From a checkpoint of a small transformer trained on Wikipedia.
Architecture: RMSNorm before and after each block, no biases in attention or MLP, tied embeddings, capped logits.
Training: a variant of SOAP for these matrices, 1301M tokens.
Each number is 500 + 50 x the weight over its row's rms, rounded and kept within 0 to 999. Layers, rows and columns count from 0. Numbers have three digits each. The size before them is the row's rms in percent of the matrix's.

# layer 9 attention value, 384x384, rms 0.103, rows 215-240, columns 256-383
089:491499422516514512512399480514575551494465555464544548527573483524601494477475463543499513490452490514518517550481513566504489454511478459482614537528474493525487456461514529535562458490496609457510522521477465406500468524458409413501505467665561579577465569485535550590513538535505563521471465458537530510449530575500554598502521503459495464457429444465547523564458536457485543444523
081:526543506507437546486529539527547497438485460518544517503575583489571506466549520458479462560384505543517386446508477508550433458528515598413497503479520513486438461493535573467502444558391550479471515503426476443490494483542526506467528532458548485482495467474494445516526496515571495391531489479528450512484533385475490575526532443446505477417411512558515462515554506528509522401447
095:495538459560481433522486514483569536513462499453466614416415416505482443500521478455549456479436465527438478559568475568527525527521498461487529450506513521461505492509532525502434444484615429496537406505481589541507521496440441456464530485538445501563484511466464554514413444504427458483498422509498583613495424506508376512568539498476482579465460405494461443536443456525475553511488
093:507404457547451544525487437482565433499454437470474513429550438488412588544523503441494494532465524505482476515537493479465433442425394465528565497539480496443675514545530464508497442447560572432595482470497524461468484491417485464630472414479437438517450538565541534526540510546438513473526509489516506529435518464541532471444446540554513450472518407488421392539515509366421489426433
093:450540462499536444546479456530438544500512531573544527519471467580535490551519530516500492514537634516504506392412459535577523499429472594501403517483597522561537439494469465525392407508503531546497456558394520524518492553472528539521623482382544475370443516447507454571485437497479497427424514445464415438551576460495495527447506459556486534526495553546526465511465476479499483416441
084:568518478551389503477401464490582538447539569459578403602428554507585512513505409498553435560498494562471392648474426560532530434534500553488511518524513453445554524545497476512512507483511498444454533480538542495520542441577643510527510501453475430442520511541509502505507512488449516474451520550525538544458468495523533542489550542486443457501488573563398491521475547553499481562602
093:514502457567497465502467555470528605480556503555543511498546537497596505475519498565474544520583407542557516517478511400516581562512541584564504443493495525531520432496475532485448436491491469490448512561385523514544489554509521482449458561538426577606384540414484460603600485538480587565522499535515458523504522532581520481520472519467557514438531591506487577521475433605417486374510
093:540431464557474531590490411451510463516508524539518514541531522463459451453444525453420507466526509352577447435541554565474459590482549470453437521380477617525486485577655547500504514464511429520519440508462474512449436513426545521485513438445458510458511505517405501492504495552469518476504536566527430522555455444472469505566550444493497517446372482547464397467397509503517549451397
089:459518546471577475531542507465561531553453560492450459583535445442442466542410487415506405511557484539578536530507425546534417379587518452523485499547489504476544530546444512492550423505432554477479578579581486475486545489476511578477540564446508465477446514483569431505499532593478589415537491470488479531588503405512495548426562513442577439524562489443489506498570461504618550556514
089:529561488463476571546584495503474546580487533577498619446524495567475477450533595445525547484490528532589483584612575500546514416532533475457524509448505539429485568420483474454525484413532508486576524602557504457433461573516520394524522492498439487519448550501535538551538461500523517501526450523449472492576471469503532456458564476504523526494464531431512531484560517471429498465574
095:501502466491503491528524490412395451512543441519433484530563571460555545499532463472445535470454596485361442441479506464477360527407474453526493488521496451546575429455427563473546506473535425406502415526398487445454481570525543563486481529521477535450500405512439413568502566545500503630433543556447555498534484552429518514419441452520402546477588500454472524560527518459451489405456
089:473547497428524506611433551520421487516475479672412517474445489509548465548518488448520449399578432573526503555489538571571517460567444505424516482495537486533516451499506494485470505491632509404499412502452485519502524486507449491543542456531532389536496480443516587461512472603557489504595491483424565550519453557443522488517578497458464486445568558472401477473398553501504537562487
088:469491476565564555494532527468613531472577473487436539543514483580467545458534531511541483533487436566475437552451563546420538528481422483535479428481551498513454468486437525433506537515419515529489574539463509492441448510487480536521540511495449559469517467472498537491530545422493569501483527549491484557560517467506451483607602489481475513506497444516487547546524422503509514532556
084:508526448515545540395514511527554469482479529493491586573481468427556508459506581523467501532496601530516546460503357473440514507484400499400439490501401466585507444505581477485460485494530526479432459518553566605569588425595498487579473383464447545604515548476429483530481547578473485521530465460604519432508580489531510515538539469493504546497530495490628474475507482546488517532492
087:526497529554501515498463421541511511575495451517634565556581540496412437474596512547455512454526453460548445468417485519500490459438483518575437414466480544589545534445498535425503506531523399568523526438519507441480436499481469437495525496380503585536505555474555476488447484404451487476490509542425504462464456476493520559456468453480458589535492374547540456557430525601517585540497
096:550457378508535429482533538429565478593567424478535562538548530481493554493490501410411568549475534512519498496513540511558423558469511542511504490557485546383498475578496528575485416593448479495609457534468423469482503443474543512456423423533476642533585418500444531535487514506500538605507431422531521531631541452480504535500498477486481572544570513537479543550512533515523476474595
092:451448451485581460526465554484565512558400543510526462489574460429499527479505469513624481477547464474458501465530513381479549524524492600470426538434561535581534522420457357532430460557514501433498455437491480460619520503496478516538457490422474576480434521483502458487619501458404464503469530495503439466475422472443558554567390521494562478443556511442458461487420529530488555489543
095:469517571554503504496437544556492473498452501615499482569464504575535591444545565443476416468515520513448401527477489559500452534504461457542520399517445511513455559381549543542559432473540522426456542464491504470542381497565403605543511531451433565532487542457556490481610585633492484443443548543549508447532540482457504512485486559456545434510552461538451593546533483539482506527497
088:479450527459447517505537569462531505560525537537552464489453441486488533446466473384474417486570493468523551464515478515545572542450485450597534569518526491455510511485482532471403425431503509533556495543512434583562483467547446434438419471481461466515462482514483434526513462424483541470493514558543489534528449440488555442476490495508508473632574529537473430507536498526555532479502
088:453457522510500460511561478519385519499456464371446500542482489493445415427494431533532494524530482477532348525581473535438467551437571555465556508456449507521556474524427524571536529483500459542496507495475431555539467476477551416473513602426461452440473532475366462520502419593513440469433460448476498518425404458553505542426435544422451519513427476419440497483505423553468480609495
091:580497577411474516568508429550607506477514443527512513493479421514549549503500496557527504544447501451543523549382412468556584519624501536527552566567503453510529479463550434470486456474574489482547507402541608512491537502509540592423493590526501513494503528504478460523544379449412523460477466547531457518490580568542495548606433522506478418521531443518541497511500495555524446561473
094:516442516507528466477429522539540574534545524510459528448541513522489569529507441591581476519513511545427505585493493521499601445421441473475468574418486473570430496398457486463456501533491400569575470471474465479463544499503539484403478533592487470469570489564483459536533441587518503615513494466544435558568597465466472553512394438447478398584503465550624548496505512449508558597505
089:489551510519533448548468495480556617467535498521437556438408520580509497539552464481519482575513414539491536545557498540382540385490492510464464467440478539466464519493607489494573475484532502512580532518450476472488505539422361501455558525492472496481477465534410507488532471446428537600430513478505561535475553462575442491432501527528526502525444583436437433452582481518473496529479
092:495492510533496484524532440515536504386498490487512534481446481562503598566458449464479493552483535482516564389518471546527493476463413349509584520503522412564526486488507490479546504475602437478410539544482480518540469485466451468575510469502481533418545478498474489449377497543552497520554536525486548456499441546462475547458475565525475537480542541507490561499418563399513572531549
084:442524498497520502528469506555405548425441510545575511533539502452495489457455465408569494505569521555502515440425451414428424609474436560529474587481514539557489481460550469519520456501522445507525456462500595437503456537475631418439468588480564526548492518560525557480592494596538513522492484462491508468527522453485579582486477409453586497565622478521517437505540487499543464605467
097:531551465457533417491594526470537497518523421567461469547541489479530505525478568532434494559428564550531525406429558419499437489474539457541569448547593505487568497546437560475529481500398466404477474561496548428510523539434471455522576459591492490460497537488521529560534432534516452552500413486516580514529560468456467531472619533488513587524480497465515466544550415415515537449481
# layer 9 attention output (transposed), 384x384, rms 0.0884, rows 215-239, columns 256-383
096:570539443400559502517521490391534537429522457511548437584540540429472480468514535484483574454483416594412511509487493495415621463518476542544431603466493425659533399485476467590473474423509500526483553544547567532540556520519560474577412489552429436465417534490498528547589550560473537439476464439541415576485519573521549444515539495587516538537460531494501511457576523537475491521511
089:512478494503475552477559537532513559535497430459520468597555477582489425462598634510479602493447416577507550457498440502448507436500362462444441592444601450491498425410502555477457505548556456512489492465422575550395569529463432437491549527489433521489427449470535470553466513560542501490505434473448491597498524537499506535530468528540432563504518552581427404435547481437536412510539
098:546565544601449563559511482519581449516493449485443449434409494476391482533503594491509493523470430524444474458476578476453499556598501593492505483579479469513497378497463414442445466554402537492514435468502469473580564570504510585441542566454446498536442510471448500649438491471452520453536489435541609539521409490490502485524502410498532394514455489558528426436443492488549582477519
097:523503521450423538451566517430498444485446469514477525371577549469509434456602419504515490518403559539477584583427552494477490433478528484522492555444511530516489516577472416463517460526458539556554505388581563476459495488528550481467509557563595564555487543597461468435491439476476507503534441503586496450462558541609463316583445411460522586424490557509601563507434522449506491468564
097:495510510579424400516555478422400538498589491523572493534518461455510472517507511411505450521556507478459411511485472536578460510560402530455568500512457463520497500583529494496505540592448546455447441517463520508429604585434503466466477484451518433464485559520491599400513566454534437510550478463573562459561520418478466566507514502449546536520458536566542519425524528530534456617550
089:482578471449428474365482582538503551471509502546517430477548547533414538598501545532361504499406529543491497531449512483511521483481501585507499584534500592554504467494451437471557468603445544456477505528499596489489405565501491601437504474583492427506487517651479514484468516427507461464577451513415480546419489536490554439516569569488466508567546558476542526504543523475500430491544
096:470534422554432436556541488510512497536496601560405466612541484544439490473445427517410522476471576480481478543515486456523497473540514491456557608503504420477473553489501589581439470368558467559481552549456501513531555484500534515522565465532457556494457511563486567458508554427472519509428529607496481498456583596514450497508466532513465470454589518461433514478526440470489495463352
096:534515450666496510430503540494454543473575553475535499485547458579426469529418581508500528559479479554538518605572475476580518491454623433550424544517467466524439447518433464526452565462483505584469507557388557585528481438493522426498410490543585598478483537530450523490513573514512519416561497478495536454520419498488392535586467426528505524469518496483432536541569464489532395507451
092:456489561432406560478534531460491512553541418522522495600574512503532497439483539433377572484544388489397542456470536477530523538392486555560431516372530551526506586484470492423440607540501559467514547565466487569484431413457462499536531600592573481577524572509469484501455488517406490555440492551475473512481541526465516477475560497526526530479522500454530575492445496436463477514505
094:551523514559483461531470500493591558456489418449597388508452554481512448499415520455554517552516464589432553505497473488492487503472497439511503463545611419538530459536602528538470518528529516476504505388495433467500520404567447492455491421517522444515550420390464415435464434578511508427547548559516538419507505520488457511501486474477530488555431506479566489492489469414430492566520
096:505534548528442454332500457508575563467545501567453545468538359486486432483560473540553458510514571529539689525535501503484466486592517447463480518524499480378460498572484499494400520496441541565511486538430466532432447468514436576575438462532437537460432459463512486494474578460536546482501459459513494536484492369417425555467584529510491482545561519424523504453453443467515500506536
096:435583539623519536463458427478512563480498479476518518437550518500431395509453518510548448613529518519503408523434540551479413456522529421496581539505397427470429525549581532487455452507438552406442491480527474455495481475505442481445509588569562445570462567449461528550494496483465502596529522388501522498477518560480587496540534481453478451542463523499467448520393567433476501448564
091:477383364465509515494499474434545512497459462489495473484513444473541507492488486592540528466477602494518518526468432401499519504506445421598513434631501487564454549488453441470538566482510447538531585460425488532479497499528502444355553512515539498469524550527506588498452495530517505515446444497469652464448526517490496468556526557495531449514435533537447497497456499602438506386517
092:581462488514411501477486525462609521467486439428493608524478544606397482519559460449383545528467511541544477452534539460501544419496520424447440497491539395455572459501501492436559459467513470487462528440514464406461398405611492491425639513543428506559409539562552431459460535524554473485544533539495451460509518419525577576476486479536540478547555558517557485494452464560402408569454
096:511522546566436468575541550435399511522476519457432553495487555400512481578487491519508503512501470475519535630570422522450632545447487556470592510484463604515488478435565449520498517472539452567437478534468517455546534474485449436441385514485531502503530497544450557433585471533468379538568422546536509449430526381562469530515554460523498475517518503548458499517488479502483622424441
097:526519476474401448540510420530465470607587433567556401498481533454440431544516471631427534408470518559461474527464466459441458411571533534557410452471577477436450541482487505546573562462547454521417411548525545440441470488529434474461510570454544477496490490385625482543524492494501525386494505481555567433489502475428429444556549564367413512620529440469427507540517478516402592554508
095:510508567508439459462489463530547489456498439459477459492374494566497506514552514417518577514578505465542533538441470564485416465519435436512524445525452487416539537503580530626620393510475477615509525557480460568466439483488497527499577407429633503427483553529522564495496517526469529606560491564473500517459595492595462500412492489526581517481518396510607505473525541503500460517518
096:485532522435412476471491635425564494474493491513567552459576528483542499483526536520617410448518415510446548534454506517511467481565434529492547570539597528447488495503519563387499484413508426570553518559586451528570491442566411464502443487499482497507521591620497447475513573516511576545546498477401488553521503500484504469549488548436482473477551404571537487438471572535448490394517
097:566516553437447543518524419553414499510448490533533530518513488573519485580461507455512436536491520478483433556566485528442554489422457480566439506446476521541551535511477581530600470449579495474524473530528544583512562465565510498449513415559532564557543505425491440553477469438440481536456537427504539432483469454560500518524474499584453413465461534456541470527614496487515558410397
092:495474467559518477584552473514568514433472476555427503480466446540546487531486545544401449458572506555570420611597384483560523558540546506459531427504471540601431517374485513523499570488530537467587556547481465412593492516433509498479550432470579476467496519433577615412511438407367454509438558520502499496532501459441520499455466542507551502507523457505426436415432449536521546528441
097:455435540550448552483579510558474462506453547455527515448536453454423475490543431485627495493450426416497427617508501485515556598517533483389433471534508582550438481490550591485504447586501379552568449350514492583538538468484562505516491424473411496587493522533448522486428443484533562420425526462556566532544494537513449494553520480528528536549484512494516478420425512478449435486519
102:484597573596507521514624483443421465400448472516414461406481486484507495505510481586519608533527522442458487438558454419592466557442438463445543457436415468473507466484487503431510427523534608476476436541521523488525418503446480411526478538491463569462474393556469534506535505465552592520558467500519469443485460497461413496476472477479540444551539549463404521496504596567465556410477
094:525479517521537489499610489479487434490533399460545459565441521533530438399512478547488532405473538402450546518536639522439562491473423507464502615544514492542513459534506481477421542499485536508584519438452532428416604576520419488457544485493472527472579525398530447561433507459376488438575594529606511478486465477539525549552454521438511520502537483576512405527550514563469553353463
094:461456506521510535531496475520563621530434585530618516534396581479494494524469527475532537552507541523505441536501588571450556546438547540535519493545590586495462433609531429550482461500534521516544454468571581518479475510544484503469557530393446431578562472497538579506428539492583480495463562538494506562552480454510568550522522506533515523483506529496520540474503548501579584490521
093:552515527586513484555474530621550506469547422511466546563579575517479466514483513485565505456511534421559561533563450621469598505519531481436534463547471494465512404494508553470427448447537558386493510524520547482436504503569513575512517541482583527440457380575420492509536509558523563528558520600430469444509539466490515562445463545445486509529508526497479551501502471518496444490485